Weights of a small transformer language model.
Architecture: RMSNorm before each block, rotary positions.
Each number is 50 + 15 x the weight over its row's rms, rounded and kept within 0 to 99. Layers, rows and columns count from 0. The size before them is the row's rms in percent of the matrix's.

# layer 5 attention query, 512x512, rms 0.0756, rows 0-27, columns 256-383
116:65 28 39 77 65 61 92 74 51 48 46 38 60 40 21 37 53 35 39 58 46 48 68 65 46 56 60 11 47 52 65 43 34 33 56 49 39 64 27 72 47 54 54 59 70 58 48 49 59 66 40 47 61 66 35 56 31 59 43 58 53 29 45 27 71 44 64 73 72 37 56 54 60 36 38 41 64 33 38 61 64 72 53 22 48 51 70 54 20 70 60 49 55 25 70 21 48 31 50 62 64 81 70 39 34 33 72 31 23 69 41 38 50 46 60 32 34 56 62 69 58 54 52 56 82 42 48 65
102:71 56 49 33 61 23 37 53 35 16 51 54 17 59 46 47 30 66 16 63 77 71 43 52 21 79 72 67 57 33 50 56 49 67 63 62 19 65 37 66 69 28 50 33 63 46 65 55 21 49 65 46 36 45 49 50 57 70 57 48 69 26 68 35 54 59 58 47 50 51 47 25 46 76 53 56 79 49 63 63 55 59 57 77 62 42 51 13 57 92 42 44 51 61 57 71 54 43 30 36 52 58 36 45 65 82 39 41 61 64 61 57 41 51 43 22 69 64 63 55 78 63 54 57 56 22 35 64
099:79 67 41 51 57 72 69 35 39 45 74 77 50 43 34 59 42 44 33 45 31 41 55 28 49 72 70 66 41 42 44 30 37 62 19 74 70 38 71 38 53 64 44 49 53 52 47 46 54 78 65 42 71 58 56 46 45 36 45 67 50 86 49 38 37 62 80 55 21 30 26 55 48 55 46 24 36 69 53 28 36 50 50 48 34 67 42 45 32 34 37 32 69 25 46 58 28 77 44 30 48 37 62 51 42 59 65 58 30 44 67 36 72 51 60 47 63 47 40 32 54 58 29 57 26 60 49 43
106:23 64 56 42 63 77 64 37 50 44 51 50 55 39 27 45 44 54 49 65 61 72 43 28 88 48 32 33 47 60 40 74 64 44 48 50 68 50 46 48 64 77 50 48 78 40 60 22 61 46 64 72 68 67 47 71 62 42 66 74 52 50 77 58 39 44 58 55 64 20 46 76 57 51 56 46 02 25 75 37 66 37 32 71 51 54 47 60 18 48 37 57 49 41 47 47 38 53 32 35 66 64 34 62 57 16 66 47 50 62 47 51 65 37 36 58 36 41 47 63 45 49 25 52 32 52 66 27
099:53 46 58 64 39 88 50 31 63 35 77 49 52 57 49 61 52 48 63 52 28 32 85 53 79 29 41 30 22 47 48 65 36 42 53 52 62 38 62 44 46 47 33 56 44 47 36 42 42 53 52 39 69 36 52 46 23 75 64 42 39 47 64 31 59 33 55 40 42 59 52 48 56 36 52 81 22 40 64 27 54 63 58 59 79 65 50 42 62 63 36 50 48 55 46 43 32 54 54 56 45 35 32 38 58 58 62 28 15 47 55 30 42 49 21 52 43 58 44 71 16 42 25 48 44 54 63 19
101:70 33 54 62 41 99 62 48 36 70 41 68 52 60 55 50 48 44 83 41 64 55 60 42 52 33 28 29 59 66 59 73 38 51 52 22 60 51 57 27 50 42 61 51 47 57 54 66 46 42 42 40 63 81 37 53 52 69 67 52 53 40 74 36 66 72 41 43 57 42 52 25 54 49 73 65 51 37 49 37 49 52 52 42 30 43 55 44 51 62 29 55 58 43 34 51 45 18 35 58 58 57 39 71 52 27 69 46 43 49 59 32 49 60 57 62 45 73 44 65 35 43 61 49 41 55 29 62
105:37 37 45 79 46 52 44 31 56 29 70 33 63 48 65 60 51 35 54 25 45 45 58 61 61 33 34 09 46 84 42 68 52 46 57 57 74 68 45 33 57 46 44 50 28 72 55 53 33 63 74 68 62 46 44 31 38 38 50 25 45 42 63 52 39 44 26 44 42 56 34 25 38 75 43 44 36 62 43 78 51 53 58 56 81 49 82 70 31 25 49 46 54 58 49 58 40 75 51 59 31 42 47 66 39 35 46 51 31 58 84 55 67 42 58 65 23 59 49 60 52 54 79 37 38 21 61 51
099:61 41 55 48 57 58 67 69 42 29 20 44 77 14 26 50 57 64 60 24 72 42 29 28 49 52 44 48 72 61 47 50 48 38 61 48 37 65 40 81 41 69 49 68 42 48 56 52 35 66 68 45 43 30 47 51 76 06 36 64 29 55 41 53 31 49 51 45 79 43 42 48 36 50 35 82 57 10 57 61 71 40 41 25 58 53 34 64 39 54 64 62 28 61 64 75 55 28 66 68 43 31 64 55 57 36 35 42 57 62 52 56 54 35 44 54 35 61 38 47 73 45 61 72 45 23 52 54
104:31 39 90 55 77 46 39 60 54 61 29 15 50 49 62 33 51 37 38 25 30 93 44 69 66 53 57 49 59 57 63 46 38 32 42 19 62 46 39 65 18 44 49 55 50 45 81 65 63 58 85 51 58 22 29 60 22 55 40 62 59 48 58 61 63 40 50 59 66 56 31 61 28 56 33 61 37 18 66 61 47 61 74 48 54 57 64 62 79 34 39 81 43 43 50 46 63 15 49 43 20 57 46 56 48 32 47 77 73 35 47 54 34 45 14 54 40 61 39 76 64 19 39 63 79 43 69 58
104:70 46 54 54 55 56 34 41 62 86 67 44 59 52 46 53 69 32 73 56 71 49 70 56 56 41 54 54 53 39 33 53 47 62 35 44 54 58 72 39 46 56 43 39 43 60 41 24 31 52 82 47 58 57 37 43 69 58 57 35 44 38 55 54 47 52 56 26 49 39 32 47 73 68 58 54 44 58 62 40 67 39 56 54 53 63 77 59 55 34 41 61 52 07 41 35 56 48 41 71 63 64 49 68 61 44 40 51 36 44 54 27 70 71 54 32 43 49 35 55 64 27 30 68 58 41 54 52
099:64 52 71 67 35 60 47 36 40 46 99 55 51 70 45 59 40 62 47 73 40 54 56 25 45 33 41 40 55 53 29 55 42 62 46 51 32 29 51 24 57 20 35 30 67 44 49 35 81 33 29 52 36 45 53 62 42 48 62 64 39 33 71 59 67 47 63 50 49 53 76 47 45 42 63 56 30 48 60 60 53 37 67 54 64 42 62 54 61 67 56 51 65 45 25 25 63 40 44 71 49 52 32 18 36 45 51 47 41 41 68 35 64 35 63 53 61 69 52 51 54 66 35 39 32 49 48 46
100:84 62 59 21 47 32 41 77 48 48 60 40 65 61 39 45 28 42 56 57 57 42 48 62 34 35 70 57 31 55 48 35 37 54 27 32 49 40 45 55 33 46 58 47 47 74 44 58 52 25 25 38 68 49 63 37 69 62 46 48 64 58 38 45 55 40 61 36 44 53 52 77 38 48 63 31 53 54 36 64 53 26 20 67 17 78 75 46 51 75 48 26 49 48 41 43 51 64 34 40 78 54 52 51 54 42 77 55 41 59 44 42 40 41 38 53 43 37 44 55 44 52 29 32 40 63 55 48
108:53 57 55 50 72 43 50 50 69 54 41 11 30 50 29 48 60 56 55 48 24 48 35 73 52 71 53 61 44 34 30 59 57 58 41 35 33 50 05 59 42 47 56 53 45 50 35 73 51 60 13 63 24 68 67 64 28 82 46 34 29 60 47 85 79 49 45 28 54 64 60 53 49 49 36 54 66 22 36 75 64 60 57 43 55 24 54 90 77 39 36 45 60 49 48 64 86 58 62 36 71 62 30 47 76 44 68 28 37 52 49 28 54 60 51 53 44 56 55 45 46 45 55 47 73 52 38 49
110:59 48 59 54 61 65 55 60 26 58 65 50 33 19 65 67 46 63 59 43 64 60 28 36 39 53 32 94 38 36 66 60 56 53 52 48 38 46 85 51 67 17 77 39 52 33 48 42 64 38 40 59 40 56 65 31 50 21 91 73 52 55 83 49 68 60 81 49 39 54 42 39 56 52 69 39 49 43 45 45 69 47 30 33 26 54 45 76 48 52 58 49 47 34 52 58 39 53 64 42 57 57 41 34 30 36 64 49 52 59 51 35 53 61 47 69 68 82 71 48 50 57 26 54 57 55 38 25
104:71 60 29 66 41 38 35 40 62 31 41 61 60 30 22 47 76 77 44 85 69 38 46 54 65 64 79 62 30 51 50 48 78 43 49 38 41 40 87 63 53 65 39 41 53 52 38 33 61 67 42 32 48 54 48 35 25 53 42 85 49 46 45 46 56 73 47 55 35 44 45 72 42 56 49 39 34 72 37 36 21 55 66 74 36 67 60 19 70 36 38 41 42 62 54 43 65 25 53 47 65 65 44 60 76 28 42 44 40 62 45 58 26 49 45 23 22 15 37 40 39 25 38 22 63 66 57 59
102:63 40 61 51 63 39 58 80 34 33 63 52 66 44 73 37 37 57 48 38 55 59 42 23 52 43 54 66 48 68 48 64 46 48 61 53 42 51 14 65 30 58 46 32 47 35 62 39 73 52 59 59 34 51 10 47 55 74 50 64 78 72 46 63 40 59 48 37 56 32 27 47 35 51 23 46 53 44 59 46 37 25 58 45 46 52 69 44 48 42 50 29 49 52 58 50 76 32 32 57 33 52 76 46 52 45 61 23 42 47 23 58 64 43 53 74 54 92 51 47 38 51 53 47 55 59 41 57
113:25 50 49 41 46 70 74 43 81 69 61 58 58 51 25 71 52 63 47 38 51 29 65 57 78 47 63 36 66 62 76 61 41 39 46 37 57 16 48 69 50 84 44 36 22 16 56 15 43 46 60 50 14 40 68 52 41 58 41 66 53 60 74 60 55 53 31 43 66 44 76 66 81 67 61 39 68 27 54 49 27 53 37 50 29 77 25 49 45 60 48 28 51 57 39 44 35 43 44 61 61 33 38 45 59 34 51 30 62 58 40 48 58 49 21 47 75 25 65 48 21 48 40 41 48 78 44 60
104:24 61 29 69 55 30 62 41 33 39 75 27 71 19 71 51 55 48 51 48 51 49 51 77 37 43 70 23 52 38 41 40 62 46 58 62 69 31 54 63 60 45 30 46 23 09 46 47 45 31 51 66 43 52 74 51 46 76 69 48 40 52 55 39 49 41 43 40 46 56 40 19 46 47 51 42 45 35 08 57 50 66 53 53 60 88 39 28 73 57 47 43 48 69 36 73 52 43 52 62 41 35 46 39 53 47 63 29 60 54 44 52 32 53 68 41 60 41 74 52 53 52 50 42 50 47 71 38
112:67 50 63 16 53 57 44 44 29 40 48 72 31 55 51 42 54 46 36 60 50 59 69 45 28 57 65 43 57 60 66 63 50 63 41 38 53 64 63 52 67 31 82 47 27 72 56 75 44 73 99 30 70 41 37 40 73 55 57 40 46 66 39 57 52 41 83 63 38 71 53 78 49 58 63 67 54 65 44 44 41 56 53 48 46 18 80 59 53 55 15 40 64 52 57 06 57 57 60 61 77 68 47 45 28 73 34 78 44 58 67 52 61 71 46 54 59 59 28 69 55 48 57 67 71 28 62 75
107:49 76 16 42 51 45 55 67 91 43 68 54 52 56 64 58 55 39 47 45 55 61 40 50 48 67 66 62 36 51 44 48 36 11 27 46 35 37 46 54 39 32 77 45 85 38 55 25 82 62 57 40 45 43 22 47 32 17 49 50 59 26 19 74 71 21 63 45 68 73 79 61 49 45 57 45 41 45 38 20 40 56 52 37 57 40 36 71 33 45 40 47 61 31 59 32 55 52 30 53 74 54 69 54 65 33 55 64 32 35 68 44 52 32 60 72 65 58 61 69 37 70 65 25 79 67 53 44
112:40 24 56 63 35 35 60 16 29 32 53 61 65 59 64 62 45 64 54 31 39 55 38 41 39 52 46 52 73 66 58 89 69 64 46 63 46 70 28 54 60 68 60 37 67 44 64 80 46 64 60 45 37 73 36 25 64 40 27 33 40 64 39 58 42 49 51 57 29 37 46 66 55 42 53 47 69 62 53 62 59 56 62 65 65 74 63 58 50 29 29 47 68 62 66 41 66 55 35 37 45 73 38 73 65 46 48 60 68 67 42 74 44 49 49 43 58 57 39 27 52 62 64 72 54 50 82 29
109:68 37 38 79 64 59 73 47 68 51 54 25 73 64 33 59 46 14 38 72 65 32 40 58 66 67 94 40 44 21 60 50 17 43 50 48 37 53 61 43 35 62 57 87 36 12 60 47 70 57 38 61 25 43 27 47 63 53 58 45 38 51 53 40 36 65 45 47 63 67 24 42 45 50 61 51 37 59 44 53 53 56 44 42 43 77 48 67 44 62 82 68 52 70 57 84 49 56 60 47 47 79 53 47 66 39 73 48 36 47 50 53 38 67 32 59 48 84 58 30 46 71 55 54 35 45 43 60
114:48 50 56 53 35 55 45 45 55 68 63 52 17 58 29 65 26 50 49 39 61 45 58 38 44 71 68 51 40 47 68 45 68 50 54 48 46 44 43 42 55 15 47 83 48 56 52 63 57 33 27 58 42 19 20 50 29 62 64 19 45 62 59 54 57 33 35 60 43 39 85 46 65 73 49 41 85 34 41 55 42 54 34 46 67 58 42 59 48 66 47 59 78 37 36 28 52 33 74 23 59 55 49 58 38 27 37 54 68 73 46 44 49 53 24 49 61 49 37 50 49 50 45 48 52 73 08 64
114:43 55 41 45 26 63 42 27 47 42 77 44 34 71 31 50 81 66 64 47 44 42 69 53 47 29 67 44 29 54 43 61 67 57 70 38 57 81 73 52 58 54 61 71 65 51 56 53 58 44 41 22 54 39 58 56 70 63 46 40 14 46 49 58 51 35 50 57 44 47 44 69 56 50 56 49 47 69 56 54 37 57 68 47 87 35 62 40 44 33 53 57 48 65 06 34 75 32 27 36 61 39 54 35 39 48 36 38 59 26 70 40 52 45 38 31 36 40 53 57 61 36 37 47 31 26 45 40
116:33 40 65 41 52 40 30 63 56 51 38 55 49 47 42 49 42 45 30 28 66 29 50 53 59 52 58 50 61 33 27 48 61 44 50 45 57 65 36 57 51 58 29 41 49 57 62 44 42 49 78 48 62 62 06 31 61 48 51 59 32 55 36 38 57 21 23 11 61 57 54 45 60 52 60 51 55 42 64 33 61 69 42 48 53 46 51 39 61 64 25 63 44 65 29 14 43 69 54 57 59 58 39 40 59 38 67 50 47 46 63 50 30 67 63 57 29 63 63 69 82 36 46 57 47 37 76 69
108:31 57 64 40 72 45 59 45 63 69 54 32 31 65 51 73 70 79 56 76 62 81 60 66 46 36 78 28 70 77 75 63 64 54 45 57 51 35 49 24 61 51 36 40 23 34 34 69 78 55 43 19 53 39 78 40 48 58 50 11 30 59 37 21 28 58 70 33 43 51 66 32 59 55 49 34 68 56 38 54 43 55 59 65 47 60 49 47 60 53 40 31 11 49 67 51 74 41 44 29 58 37 40 40 65 36 56 52 34 52 54 75 68 54 31 42 53 38 52 47 60 47 43 35 44 51 46 47
115:41 49 42 59 63 71 48 44 18 48 34 93 52 44 56 59 43 48 70 42 60 68 49 36 26 45 48 47 50 58 39 56 52 70 43 44 81 58 33 77 53 26 22 34 84 33 31 63 11 38 45 55 73 44 40 56 63 62 08 56 41 63 21 37 57 64 51 69 35 53 72 77 27 51 44 33 89 69 43 42 36 26 52 38 58 51 59 64 49 51 45 40 53 76 55 36 60 38 65 56 51 60 61 78 62 70 51 42 64 56 21 62 64 41 37 38 61 43 22 68 42 37 48 55 49 52 54 26
117:37 42 46 59 43 79 53 68 50 43 61 60 38 36 60 30 71 29 54 71 31 53 66 69 67 56 51 40 72 28 30 31 45 51 49 19 44 16 39 48 53 53 48 70 49 53 63 43 48 59 64 57 45 26 72 59 70 25 27 40 65 80 65 30 41 35 55 51 56 46 23 34 72 50 72 59 61 38 22 41 52 46 55 38 59 59 52 32 34 47 53 60 46 63 61 53 26 36 57 45 43 48 38 53 39 64 70 59 64 71 34 66 41 45 54 28 66 58 41 48 50 32 73 38 48 50 30 49
# layer 5 attention key, 512x512, rms 0.0758, rows 0-26, columns 256-383
099:48 95 71 37 53 27 50 65 61 60 62 50 78 38 36 45 59 63 65 48 45 68 58 52 58 71 38 29 55 60 47 72 67 89 71 32 75 45 30 42 36 34 45 43 46 59 43 43 51 93 72 69 54 61 48 12 22 39 43 77 55 37 43 52 68 44 45 49 03 36 27 64 40 50 59 45 49 27 50 49 29 46 33 30 64 30 44 25 40 59 50 58 51 59 35 40 39 43 56 58 56 35 57 72 45 44 48 64 48 31 42 64 31 67 72 69 46 28 72 53 63 60 44 45 64 69 47 38
094:70 38 50 25 60 59 60 55 33 53 57 55 34 27 64 56 46 42 49 75 52 34 35 48 73 43 66 58 65 43 45 39 23 55 30 47 52 40 47 48 47 79 53 42 64 51 47 50 67 12 68 65 51 26 35 80 44 44 48 21 61 42 52 62 78 39 16 68 53 59 67 77 33 72 50 34 52 40 30 41 48 41 43 55 59 57 45 76 53 44 47 44 45 61 47 57 64 62 48 76 44 79 42 38 47 67 25 83 51 79 73 46 61 55 18 51 51 73 33 64 39 38 58 50 24 78 47 39
099:88 34 35 41 40 49 35 70 54 46 76 42 45 34 35 76 37 59 52 42 55 54 66 40 28 81 58 44 69 74 67 53 61 62 52 45 37 60 51 66 47 48 49 43 33 51 45 41 71 37 56 58 68 57 32 56 48 51 30 22 38 39 52 58 82 35 66 42 85 41 65 40 44 70 38 48 57 47 48 71 56 13 48 50 66 43 43 70 52 36 51 68 67 71 36 46 35 54 55 70 34 59 70 59 75 31 56 59 44 60 79 76 48 60 70 39 62 72 36 32 82 56 53 44 55 49 56 67
109:42 37 55 64 51 52 50 38 50 54 68 40 59 43 51 43 33 70 36 46 49 60 41 40 37 74 49 35 45 64 51 57 53 48 36 48 29 53 62 67 49 50 64 56 26 34 35 36 56 65 80 66 38 52 56 63 35 61 51 53 34 49 50 57 50 61 57 56 36 42 48 34 37 59 36 22 42 56 50 49 50 58 58 41 60 43 42 61 59 40 46 64 57 67 45 28 53 51 59 39 26 51 42 36 46 30 55 39 51 25 45 40 68 47 51 61 44 43 48 37 23 75 49 39 55 55 68 21
092:38 30 44 42 14 22 45 34 40 65 70 57 44 43 59 69 68 48 46 60 60 63 38 38 70 27 47 22 55 26 63 41 30 64 73 41 69 51 33 19 68 46 52 60 49 66 19 45 36 46 48 65 52 73 43 25 29 44 30 57 42 47 61 49 65 43 77 22 12 38 47 69 37 25 41 53 69 33 51 56 20 51 56 56 52 30 63 42 82 40 45 39 45 30 46 41 40 58 52 67 66 26 62 54 50 33 61 30 42 52 58 58 32 34 32 21 59 49 55 55 44 35 71 59 51 62 20 58
094:41 40 37 48 50 16 53 68 64 54 59 50 45 50 58 52 57 67 46 39 60 31 55 52 56 47 43 64 48 40 53 58 49 47 71 51 44 65 38 57 67 61 74 49 46 55 53 40 47 55 48 16 63 52 70 44 69 31 44 37 53 48 73 61 45 64 54 52 46 38 54 56 45 47 49 50 42 45 42 41 49 62 63 75 39 29 47 57 37 65 32 41 61 30 49 47 55 60 46 78 84 47 64 75 54 84 48 65 68 29 24 46 62 46 69 39 57 21 36 71 44 35 19 67 38 49 72 58
105:16 36 49 48 63 61 48 50 48 39 21 36 49 51 46 49 57 49 79 33 48 45 47 41 56 63 29 48 22 61 70 36 77 21 33 92 64 58 50 60 36 49 56 35 73 51 58 40 41 44 33 32 51 38 61 45 69 38 30 80 48 56 32 72 37 26 60 34 59 55 56 46 47 47 27 52 62 35 71 69 53 57 49 32 52 43 58 56 91 51 52 76 55 35 27 53 51 83 61 51 32 55 35 67 66 43 53 47 45 51 57 67 67 26 48 67 69 44 40 49 62 55 32 30 62 57 49 37
098:51 38 41 60 65 64 43 40 47 58 32 45 29 68 64 49 34 44 82 59 61 45 55 51 74 31 56 35 66 37 36 18 47 06 14 51 69 38 45 54 41 30 19 54 70 15 55 50 43 47 65 47 47 42 53 64 38 39 49 52 57 49 69 51 28 28 18 74 48 76 28 36 63 38 72 68 46 52 52 08 57 55 63 58 27 65 56 48 34 75 47 46 60 52 65 63 30 60 39 43 52 40 33 40 17 88 30 41 57 39 32 68 35 38 71 18 51 47 55 85 49 58 65 65 62 37 36 67
098:61 62 42 46 69 39 58 29 34 36 43 35 42 40 35 47 71 57 36 38 63 44 29 50 55 68 47 25 34 36 44 40 32 19 59 60 38 47 49 60 38 43 38 53 48 52 39 60 48 47 35 53 34 50 59 70 03 44 59 35 59 55 38 53 60 63 42 59 52 61 53 31 33 47 57 56 37 62 56 37 61 39 27 65 47 55 65 70 40 72 49 34 66 57 37 55 46 67 39 37 50 42 33 39 62 37 56 56 52 67 74 43 51 34 52 78 53 38 66 75 57 55 27 50 72 41 29 60
097:51 52 46 53 36 49 44 28 50 50 52 40 38 49 46 53 53 54 51 58 57 40 63 48 66 67 39 54 45 52 67 55 58 30 48 80 61 40 42 46 46 54 54 23 39 25 25 30 50 54 46 40 42 41 51 33 01 52 40 87 47 39 44 55 68 56 61 54 51 60 53 52 28 57 53 71 45 48 43 62 20 57 47 41 64 66 53 84 45 54 41 61 64 56 62 32 56 76 25 43 34 55 44 48 28 35 78 39 43 45 27 46 53 62 40 37 48 39 41 35 43 76 45 53 70 65 49 64
103:55 56 45 54 26 45 42 72 74 56 27 31 34 62 32 56 30 49 61 61 51 50 72 31 69 44 41 15 29 62 65 77 43 70 53 70 65 76 50 63 75 65 48 77 62 39 66 42 54 55 75 52 46 55 48 40 61 60 53 33 52 57 43 52 51 52 37 58 52 37 39 28 51 49 51 42 44 51 42 50 58 61 54 62 91 37 56 45 45 56 42 27 51 15 38 47 64 58 44 55 42 45 57 53 49 59 52 30 72 57 66 41 05 52 60 62 56 53 32 27 38 56 48 26 53 46 42 68
104:30 51 55 67 55 38 38 24 49 44 43 43 45 60 80 34 79 51 63 28 53 48 51 50 66 41 36 87 16 45 65 38 36 67 59 59 53 66 37 60 71 42 63 27 59 44 66 47 36 46 56 74 58 55 48 57 20 48 71 52 09 64 52 58 44 87 56 60 58 63 39 40 73 16 40 51 26 45 30 53 51 59 47 50 86 62 70 56 28 61 54 69 67 35 43 25 78 54 68 49 07 78 48 60 53 55 40 60 57 55 33 60 76 53 60 40 63 42 55 32 62 33 58 85 76 39 65 59
100:56 42 55 41 58 54 71 85 64 58 71 47 67 59 67 43 37 35 42 75 38 50 51 48 47 45 50 59 48 23 31 42 30 41 74 41 58 31 59 31 61 79 49 75 70 49 60 39 39 16 42 55 39 46 55 30 65 53 48 64 49 15 48 67 28 58 37 53 36 56 99 24 43 69 71 60 53 48 25 37 45 60 44 74 40 49 56 65 38 69 51 41 68 54 69 54 34 33 33 25 41 46 36 31 15 36 42 31 56 69 18 58 20 29 47 51 59 50 64 41 65 23 51 69 52 46 58 73
100:51 67 40 51 36 40 49 43 53 66 60 49 35 68 57 66 70 63 52 54 47 53 70 69 40 41 55 57 41 47 28 62 44 51 25 57 57 71 62 41 53 58 28 49 51 53 55 73 61 50 77 52 35 50 45 38 49 34 53 65 55 55 50 66 61 71 45 42 43 59 73 88 42 64 47 47 63 35 12 79 45 81 36 61 86 51 68 38 53 69 33 66 63 82 61 19 48 36 67 46 47 25 49 67 25 12 49 16 41 46 79 36 30 59 49 44 46 54 31 63 72 45 52 60 51 55 42 42
115:52 42 63 56 45 56 80 70 80 51 57 29 70 13 51 54 40 37 35 51 37 89 62 42 69 40 62 44 42 55 86 72 43 41 65 61 32 45 58 70 54 62 49 34 66 71 40 51 48 27 70 84 49 66 57 35 68 53 45 49 61 63 45 66 78 66 47 51 50 72 70 72 77 41 50 43 30 40 52 56 65 45 45 30 44 60 18 54 46 46 64 53 64 68 65 54 56 57 45 35 36 54 36 63 55 43 49 49 46 25 91 35 62 53 48 52 41 68 63 43 70 79 49 61 51 56 51 32
105:35 61 75 41 39 23 32 57 43 25 52 48 73 49 42 33 85 63 56 70 37 50 39 37 48 87 42 40 49 68 58 66 56 23 49 38 63 75 70 34 59 68 62 29 58 63 68 41 56 56 51 11 81 27 77 70 37 43 52 53 14 43 27 61 31 65 57 73 59 51 72 58 68 73 33 61 57 23 71 59 51 36 25 39 43 60 38 55 53 44 76 49 41 38 59 40 40 62 34 62 43 51 53 56 50 61 46 34 38 56 40 68 35 58 28 55 50 38 44 54 80 46 30 50 57 26 30 42
108:56 47 80 49 38 27 51 35 72 37 54 82 31 65 19 57 30 59 39 74 61 59 88 58 66 57 56 85 47 63 54 38 68 42 23 61 34 59 60 35 46 76 10 38 60 58 54 53 72 68 41 15 43 76 38 65 62 38 51 46 61 29 30 64 52 55 56 49 81 53 56 40 62 74 55 41 23 22 77 40 39 42 61 43 54 23 58 52 59 71 50 33 50 10 58 48 52 39 47 45 35 16 71 20 84 62 54 54 49 51 49 60 62 33 33 18 30 41 54 25 48 59 51 48 17 52 58 25
113:58 23 32 51 58 42 52 36 85 50 29 40 54 71 49 69 30 56 33 29 24 45 50 25 46 40 55 57 51 90 65 87 37 35 43 60 48 64 52 41 66 29 65 22 77 66 86 58 52 54 61 45 76 67 48 58 52 39 26 37 53 66 48 51 64 73 35 55 23 37 63 42 42 86 64 56 44 41 59 25 55 50 32 77 47 61 44 37 43 61 77 43 36 58 45 25 36 31 35 32 27 88 67 73 28 71 57 24 47 56 52 68 61 36 52 26 36 44 43 29 19 56 52 50 43 68 48 56
121:41 63 42 30 65 40 49 36 52 60 37 55 70 51 46 62 60 39 28 33 42 63 46 61 58 33 55 76 73 62 35 44 53 42 53 56 46 35 59 33 68 56 50 52 33 44 71 51 45 59 63 69 28 61 59 59 66 40 16 68 65 67 77 41 27 32 55 50 42 56 24 52 52 57 55 55 66 45 60 48 33 55 53 78 43 39 52 76 32 56 59 42 23 28 70 62 56 61 23 30 29 52 56 62 45 65 34 36 43 71 53 70 35 46 48 21 44 60 70 54 54 36 86 35 13 46 46 68
108:50 69 52 59 73 59 24 67 44 52 79 49 71 61 62 59 56 19 52 53 24 55 52 35 51 59 29 68 33 31 43 33 55 65 66 56 58 36 42 58 69 47 43 57 52 48 58 44 68 63 46 75 61 85 49 47 71 74 15 37 42 44 56 57 29 39 73 27 45 45 67 38 54 42 51 45 60 77 43 53 50 51 52 41 19 78 38 20 70 40 66 80 60 13 48 56 70 59 77 68 70 63 54 50 52 31 35 58 45 42 46 69 73 44 35 66 53 46 86 51 60 32 38 48 70 38 63 67
111:50 55 65 28 45 64 55 49 58 31 59 31 31 78 34 49 47 35 57 53 46 53 37 30 76 70 44 36 34 50 59 51 65 42 46 55 60 47 62 49 48 65 44 28 54 40 62 69 60 48 19 68 59 39 34 40 56 58 26 26 53 68 66 69 30 22 62 32 67 67 41 45 52 47 24 38 84 59 56 41 58 61 47 52 65 49 71 43 64 45 55 35 22 44 48 43 34 36 57 53 50 74 39 49 37 45 42 69 55 47 43 32 44 15 41 50 30 55 61 75 18 59 66 58 35 34 50 78
108:28 62 58 62 50 38 67 57 44 45 65 46 32 56 37 60 48 44 65 64 51 54 62 28 51 51 49 53 87 49 41 37 25 58 54 46 40 59 73 48 47 47 55 33 51 59 67 18 47 64 64 54 74 37 53 35 36 48 68 05 35 69 52 36 47 66 43 49 48 55 48 58 44 56 42 68 92 40 62 44 66 56 52 56 49 81 60 44 34 60 30 56 23 30 27 50 43 63 40 53 75 52 39 40 43 42 65 95 49 66 12 26 46 62 40 58 55 21 32 49 73 54 32 59 46 61 19 34
118:22 57 38 56 63 54 55 52 32 62 25 34 79 46 57 54 30 27 53 63 37 62 41 71 50 64 51 74 38 68 27 77 52 54 67 51 57 58 50 68 87 45 52 63 47 50 43 39 46 41 55 75 45 62 43 77 31 48 39 40 53 38 46 12 53 20 46 63 59 27 46 53 50 16 52 67 45 59 56 31 57 38 42 33 60 57 58 36 72 68 52 62 61 28 50 52 47 50 34 58 52 51 44 44 61 40 44 72 35 79 44 60 51 53 54 50 36 54 48 72 60 28 43 72 55 40 56 54
114:47 35 30 45 62 42 42 76 44 64 46 74 56 32 20 47 68 51 53 42 39 67 58 38 58 32 33 49 50 79 43 40 63 41 44 56 37 71 48 59 79 60 55 52 79 69 53 49 45 51 74 78 51 62 74 53 44 54 19 28 55 49 63 07 39 41 40 65 48 14 30 23 59 45 55 58 11 39 25 68 61 47 43 53 23 39 63 49 51 66 29 36 37 54 82 46 25 64 87 45 45 37 46 56 68 19 57 47 54 41 63 55 42 77 60 49 42 32 28 44 38 42 50 61 64 60 66 56
115:38 36 47 67 30 53 39 52 72 51 24 68 43 72 65 37 83 51 55 52 62 36 43 49 42 19 44 56 33 50 24 37 47 60 48 58 54 55 22 53 44 50 49 49 51 32 41 68 46 27 35 61 54 39 54 38 71 25 40 63 63 48 88 84 32 46 63 59 35 56 39 43 58 52 52 44 34 37 54 68 10 54 66 70 14 70 47 47 50 27 72 29 41 32 55 47 50 58 49 14 53 59 70 32 43 48 53 33 60 70 30 50 41 42 38 50 46 44 44 85 33 27 47 36 33 34 57 35
112:50 18 69 50 44 57 61 33 12 24 40 38 58 35 88 37 45 39 30 80 70 70 36 36 45 33 52 37 68 55 53 78 60 58 63 52 75 60 40 58 47 58 70 70 44 43 56 52 27 23 47 41 53 49 57 61 29 47 39 79 33 49 55 68 11 58 50 41 53 48 74 42 40 58 42 48 55 71 47 28 34 43 60 38 39 56 36 68 64 43 36 31 58 38 54 55 49 39 34 36 43 31 45 61 52 77 33 69 22 11 46 34 64 56 57 44 29 45 05 50 34 55 61 71 72 55 73 21
118:28 62 44 62 48 08 67 46 17 59 49 46 54 75 62 43 47 52 27 61 43 33 46 72 62 74 51 38 37 40 26 87 54 40 58 48 53 52 25 45 48 66 69 35 50 66 57 34 60 45 30 45 70 58 76 33 59 55 80 18 65 56 19 57 83 34 39 46 48 63 50 54 49 59 60 72 51 32 36 62 56 60 46 50 25 58 54 10 78 64 40 41 59 45 66 47 65 48 17 49 23 80 56 63 54 77 65 44 46 35 45 57 38 57 28 66 50 48 40 41 25 53 65 60 71 44 50 31